Part of a small language model's weights: untied embeddings.
Each number is 500 + 40 x the weight over its row's rms, rounded and kept within 0 to 999. Layers, rows and columns count from 0. Numbers have three digits each. The size before them is the row's rms in percent of the matrix's.

# layer 6 MLP down (transposed), 640x160, rms 0.162, rows 276-316, columns 0-79
103:511468498505558477504524454606485501523566529449561562508467445508491527563446511480523526545542540480477432541469551493464546469524529405490456483530595450497514493530483506548394592470508492493638465535493521559514502394492480520451489514
087:587549519562503532537543523483471492440441538472496439493533487461530498509537499511484509467527496423487430474520496493566531462517488509531513533450552498455510527598504496461553530438442487437491542505534477488432418516493486525519563503
117:514436524421544625490584510511536521500489506540501499502465561458493512544476454496579531490510406534495453555476470515533547487518505478578479460522601482564458469488529448438392491489511591540472524465503526423540577499526401556485490478
098:532523391500534484483459544530521493574493467411510506472580476521509481526529539477585511433452496468511532482462540512544477434461479539480516508497473442447435472480472473454525501462528501536499579507452604565479477513394495501500488491
103:488508460483538542465507467546539471545532467464427559427488489503466566514465491502394528491573494584542434527570522434514527479496496497517541480543474514481530533477519548437495446535467561474505530458496389529482513498478479504480515533
102:416450522475479516550476534499486534416551555467551545465516491505456470521485521450446511576471550505444508549538538521492486480539533451580556405546591470482504503508508549461474491493518512544535464437502469466527555444512428498455482458
094:446483547538543526467496481526532478465525484527574517528509511520478598399501407502494446479534527435466505460481446459509577564496570515547435515500448502512452528510481468478505566474491496468501474494402504565448516554565465467482489487
104:552490578491480484567551485413548442462555442463414469504480590514572528519501594477510451448520500496559496551568498467476476467488438496540519509477567544484487544522470474479482468502506428467513469535522467536608563481542496482502514473
037:484568446481487512521489453524582477573520451441505535466522572467557484508478531467485471498473474433511453497473555482572464485564533487465498430524551499550499507511558501547489491521484538491459512517572539563483466518502534515499527458
109:497448471518566527448496441488533466466566457484433516504594591575456508557453534511487518446508540573485532530509532487496460507557479479420548477496530378532505479509460491502459516512476458549517491489494542531498521394540500513459448483
093:534437500494481460508528529488478458548453466521449491523533465549524545539501456484459490593528527492514544555531549502539580480475496487488486528512477487482517531447528496458498463460482460473516488575508570501414503547441592489498480505
120:499478481499521438525424510454483604495521518469525594434556532481458531482503463552421506501557525482560544449521489443493501546507514554500464480572529434456523556488520487533457539533489478437513537489502502509545493475492484462544499446
134:444523520499474473482595491561515474498430539512489507494481454471589461461484480546539519479468450505496510510477456570506583452430513464551531514523546505479492489490489534394470540483479599490540553456596462447513510499522423560437532484
101:474479535593473579488557520504478495520546502544529483482557546493468482492509496507565496503447433452491472554482499468513526477507493498430543477505457492462536441506548576472465406488520540520411548533522537534493442545522474527529499540
086:504566507546465514516426493540449520508464508507451496502488535440559501450444587460532496478479546520538517478434523486526474497544501436557620460518588490447441447524491478441517455453546531544473435558520496473475513530506520543458513495
113:453505460530465507459518512486523518493519552593532517456449492426489492446515478481514480534478458501438513479531450410461473543481513474484550534525497481488519535476518435456533408504529470506464540504551517582503508510471405491462496495
095:493531542493446502549476534450428451468532565504456495531558439596544527492474506517550458461562519490530536479495520511500516397461531491546461486477479462486463424513437499419535508402526523517511507539501511536509445433507477554490522462
091:443455514506565532532510402503507552495481486500478549404543491464485499486470512470535500459520585510386553438453497502452528444508529470536480502489571465532519498461584502471449521473529421540498455573467452555521516451526525457496531488
098:612561544522398408518512532448517522497479486527461484534480394558456454527518480533522502545484556483497441522465501471543429555536473563500527499458495510526505552527578565447566568524503553464580528557532496451537420520516474470523522500
107:464516573575474491471492546470509505466466531563542563500481432506562531472505516561482469536487487547523544463428504428489558527484534465475457491545544431589510490469417594479579501462451473519536598512490535522545550509482516484476445474
110:500529457491507522544460510499525418485453486453499473506469515476425539542503480508477503530479489515504476484501543596495446574466497511506549446499537519512541489504475521525484540487499448521497469490501458583489495439488379458458527554
092:530471514472444516514573497547575531529467502502441507476524477490516490428583484517518531458574529528446527486539521507471510508489483447526524503584541503525495448503493514546488444521537447487448525415486523420538460518492498503462452459
110:562482487466536491527505470385455539557505499519442528516488535470453451397442453509526505453521497436445488436474420531543404512575490442461502535455512507509504454510504526533472510505511480508419486548525483529508475459489531528616526551
090:469473552530526556456553514518521544438471536419565493496528516510491554496530407503459491493554458426537539498459527489469493496481506529532522510562465509468474534467499508482493554455508553447459503485561492535435458484477516480490465393
105:506609528588527483466529512458516456566479538465548527517439491466486533554616434492537479561502509539477564482470466472492469499529449508514452474462484530501484525489556486486559411505467557491488522474513510530519450495454389533490536474
092:480406503536433539500494488489541571521417435483527463443552521540468509536515470401518535464463436505462526490500489550533464568501492456550551466632483494477528526531564508490516524583530475481454553392523565510492556562441463504456500493
089:570563422468387507511496505513532508464510471460586489540481548458456478495494537522433555473501476528492548530575470522476475468550477498485520483504518426498506526560547431470559538452549547519489479512465490449581567556489541455453492473
117:466507505551586490473503446540501495459549486466484519498501533414467513535508529425520481463516513557458501476504535510528532513550499495509517498495556419505569560440545432509500451541439527527504476501488559509451508482474534561475515533
098:551527505590423440485525485456524512521468495515468440408473455489538565461550492529491540491494539541522512507519477430461570452416505516549560467422552479479498529502469564501500501551528494454474535496474524517447468499504525532503471463
100:509537490569475449491449435515513560454530505522513459530509511549574479557566534563486536469578557501524483541499493504468481549555559469548449446460426517486527462563489516506493418517517444494458453402504466441579515467566534531513527562
110:404519515538484555511505534573498528486546479462443476511418574502566481506449512468542481506517522519471511537491524504437513550551520475436536508509559454533438418573497544407488478491456528474540514443418470468518556522487384469476480400
109:492460496522500471519530605501465469507554514536505454503499460481506504545531465542511522504442474487513488516538479521395471510469459570630487447525447482481467522512451524500496493442486511530528481524513445551477492519402467456568480517
089:482474505500515488508510512545546512508507465472449478383519445480572490522547501499532477527550475489510484494434528506531460534458462441526452500584471486420567518549554539494520489554548528444488467532515500515553460478575452478527494444
093:497494515476486513582473452459573476419472483607494506513505506464463525424533502504499451523454565515435525484424476439487496506395516531489479519510507490511537493439508517472471511491502444475509460516507500510460554532536537506545469465
088:470471547498529460467398499499444463500510549598504456495531506522443542466536532548504533506505462389485456475516506450468426448505496537508484528510467465551520473485523469588493536490499489488526552509479506548598475494585455452511597504
062:469433468550516506503552556532557566502449441455517510485493539512469529553529512425526526498527492416548573493495541520491520479533449511465444521440484497448520541481473393471583464472433509565497504448457496491503575480504516530443545466
101:445495514484489452431560534435547449523501513490487487435564486466553510496551455462462458558493480479432529480516511562517513518471516509484534546475430527498533498541451483445407498476496438499542573544529587582536582493504487530566495497
068:484559505507570413520524519546559493492442473448519570519487529534543477499544516497488498571536529501444440525442497417496491468447488448540539464548468532480521514451481585510488582478512443533504525519490547550516541488434527479450470502
114:441470557497477502497564494509477468470528510554558465508448522543519493474506493501449504521483498493458477494470544487467497371555449528528502502382443501493514486529501493565474487481457469475561493514579525481459546572483426537445510521
103:473553595515460533393512529464550444488541470563467559509542478470496551465500495498451422517452505509516516474545472465484422537499425443491432512496521530499526511467500490463505543492414565498484427489543539472517566495490412498550505490
088:533456493517493462494464444451470573507535506482609568468504507562515540480558437533483519506483493530482506476469524494470465492496485518485483566478501476519487463487516520529488507497561534447490541522477546586484421514471537462445531449
# layer 6 MLP up, 640x160, rms 0.149, rows 277-316, columns 0-79
089:526531508489522443501456473479460560586490478527567449556485549531527491477498499428442564456464458492522521591465479487480464549484455544401464505555524506492517517441507491526432442521546508524491509405471555497537490504507473487494474456
115:485533477541433548509513593486462579425420474468557528524532465526511545482472468451530490489554477444529521463520512510425468495552509520413566515508467441527533591557475461494427590504529489485488485511448506416516547528450483544511488504
098:513476486456460527491457525514536492468571456564514524468501504521506468436432509520584480470541523541433468475489519551456525512444506532484473423513460488492567542508521503530549468452550436515510457417502437489512470447497511531520540497
105:480460527537532504468463594605505549472509535509487554471562519532486359519536496519537491469524483548525548513559486421509435524524508511446516439517508485482445575530500502561480526495508498529455525497474514526443503506530502528509445521
100:563564499508528531500573476566442477463479565527522480481435467469532485572515451536499529417517537435504501581484486482498540480497594491495545483526491516482519537483492545513480537465496507592434538447484483537459482486459469562516531512
091:579516511497442477495543463467512498501477593434519530505570505494466475521497464430518528593465488541472565469415551557518504489537530534477513451485551515557524528490530530528529479512510427465442526487526572513408474458424499498455472472
102:535447487570504503434472507524500447493481537532501491450500468505515480603504473473566588527461502540481532495528438507465452556466509490435541560557476509504574486509561523453464462523529452510480510474509482493500500504597506518537479508
040:507507526451470520515547477503501508489491453409554464513498493395501461388471570533518458476533450574492473524533550492487490494570507532476543525501538526460487515550494437471485450422488470528561506503564492522473489569479543537545534529
104:503503502482505505571540572531486462476515454566584545513442450423483443512519488527481417539560434526494508509529466524479533486431511586532468550528562544454491493536431561534525434536526474562482517516454472434469504527478436498553553510
093:357474480491517535437516519520566515469529524481478522504490527516451493429446609478545581429509500451497433481467486522498376538585560477501573462505516476533500517521521553524501509544548501530524558471379448493550493502496479509518511502
113:544495460538439548538566500535522467532462452515470508534502508498450476428466516513509458455538559509485477464545459525485464485501500459471439493509570525461482497509462488469463434507579469543545506467549483495477506465513499528492476459
126:570545509436509505522486563524457462490496509533508540476502437483472468599497469552560505534405499549452490503474455566474489478516514497490533452561475491517505525461489479501466521487542452559495512529433452516543472554487514483477536555
097:564545534479559547523464505503550456420485528573508472493503512462475497421438523463481499516505457471460511569452527517531584445488483474478500585552517511535478487423523402484543424525569439497529489505437488387505436529425468468440516493
083:480507553520444577534483505507545484495523466525519506463493478520484486523526409479486483545508475511474496447494459512534439507503538523493506540502503531495501568489444552544525518523427442453519507535550553535473392517513472476543497526
113:512532527511490522556500572435437426508575458524529528473477466422505507569469529526542485486499491501501500518459497521544480480469438480525506504515495512510547499439441425472411573511487543474485479544496427485416559512572484459526489488
102:500493557575422573514473525435441506431496505526508508551446474496461476432515482442440535522511536471487423451568532482499562476494501504538487599556562567525508525421527504544513430462522495458549473539529527431550440497446480536556516557
089:531505553516435464434533531451489528569490526500544455494483449518462504452428487465480503485488498547485479563505481522522559508504529501478447477540509466469496467539496563441519636504437455462510607481566422475456512497497524506485521496
101:489453495530491527533488488531498494585540453494521521474553464526522534576510443487418497537461485566516541448470479490476529445468521550545534532576463486549459459449428457511499467549582449495498524477431455454525459534526472535494502464
107:497423483526523488468473492491485472506437541501469458565520459547557522487535551443534466539460496490503410550497529464546576434401479602465464497517547472530493538512510532504440500503568494557450516535403515556465497520490527513523546527
099:436484493504497509535487515459478472476468548457452488564512468462438543517515422437529456473424505524566489524484453500552541547470439524440476467535518497514542517567454579553415478519500428455484479483497434522473430498429461528493558464
095:510585495455445407498517508499492459479493571483495475467550478537471462534549485547571482464507545480503507509516506497508528492538592454555506490539434535434478495459457447465554513551559487470548604432433492492513527473468508481522458479
111:444471516568472550538419431604530543526512517476551418555519485543531491600562566469441495523480495565482522525509506452472531530505487541525548436578505480446471523518543459458540509568484508517569480522426519489461488485507452511502506489
090:419572476479525459538519521495410422431551436431527464490502498486525548476498551461510488437434484526506496513524583516472446521515505443482418484543524460536498552494519494453463530420518515613544524537484502505534443441513469547539500540
109:501470466476476506488498444463451535472517521453485491546504427558493508543544467486498525445447459491518533508500515407532491528459596576504498468520476538501477511469534432470502489530540513587469486479506554555455468457511457491493531486
093:513550553454609476494490497489453393485489530496491535554510419483516432505503486572458459517485598505528518494453402462538554481526562515482480517395530476551413428529484535499467515509511538512464520556501379489581483458539482493518516516
085:481431502481562511535506468558458532535510495496462485466453544500450479469487533512501426531490480474547426537553492473522534399592523475519472468430484482537527551470484576411505513540460527475564533445533504562550494486493560558488520497
114:623527462515510518534545516489465506432474479542480561472538515522499472481478462484525535521523472501528528530532453537485553477492467433471467517499477497464591548524504527549474482426556438491485564496464479485529496506547470408507527515
093:489498496515490451512498512473473479431452443539448505528548531495543429505474529460469419499525496519456420481521567517518504420498583525500575508449489560540534526471508534470471501561533444466501502509516490578567464498548525525528435531
103:462465437521446538436517592504517467412552430401481538510482467507542523530517480473504411526496479561546537477505457524436472402524503498489492504508526511539579492493478511538427533496565475521454497545471531503455499546450421516538469535
112:464430551455526569549530514396480500522528531493535527480504493474544459548563479448571503570489469523551498486462476562503516468545460498526514503502498589488510473428531365532541468557472437502412514517573476552507489482468396498515485473
111:552523462455526512448559554499508493537527514534568504553497482498525487461471513516499485517563476487490470500546519561436498449549482456446510546482410520447479527436494472530466520513541479492599500556466494495352449505509465509483458508
080:553543455557445477482499548450534487456495504542449479471524520586496524453519499441487492521476550440505505525561467480441450515514628509462544481458488580472468453487552508473491493449495529485494575504457580498443486532474424480523517522
089:506533505496496514440471475554528493545507523471495532492478510593604543497494473541473538589511430552506458444526518552489473473576509506484521443427531499556440518491526488469539588533529527426506531502583520439431480494465440458489503531
090:503488519525482475476541521429455460521465527517455552640560497477526514506541519439447486544493457429607483493479523542543451444525470529459504500433484500526536485486498455496490406489450490556478526519470493490499514585518537509526582593
060:467530484512465526583448494463483472518581532579520509527493496483531493467496479485456505540494480549477505489477462426514486516502562524484497434456507496506498417491565591502452568555482560505509554448491520511429466425520556442488460526
109:474536527453509487507479491580562525526538476571557508503445496442477511517503525516538537485553511516600527467481415499405474521475472515471394509523537487511487491519488418511489534536551594433435457457488514475502456498441509559523511554
069:525459441474506553515540436498465512504539469550520481464439492423519508523469508468487434480469455485517492502536410557564491506520565517450542474537580472476388503468479444477571458509521560482524509475522478500505510520537500486440513599
111:488452489513486484464463494511463507551504610559556473470513536491494501515472485496519445448549451517483528460476480565474493572521445577509543488473482536517563508475476490511460503500576430546528479558539542450515491561411423480528413599
104:580517487518593439422526511449474489394473495464493493476493476517542441536458539523504434525491583523502566498483516528486540524460572443459500452536492526535546537447496443455517496381475436529530547515569544509541540505474522519519494501
090:435523551462472504489496564606576469477523456509441529488474526457517417465485549473470476495532518439475502498549491517511561447480520534518534460523502555476578525535531497495565495505519500449571506426514421429485554555486499473538500470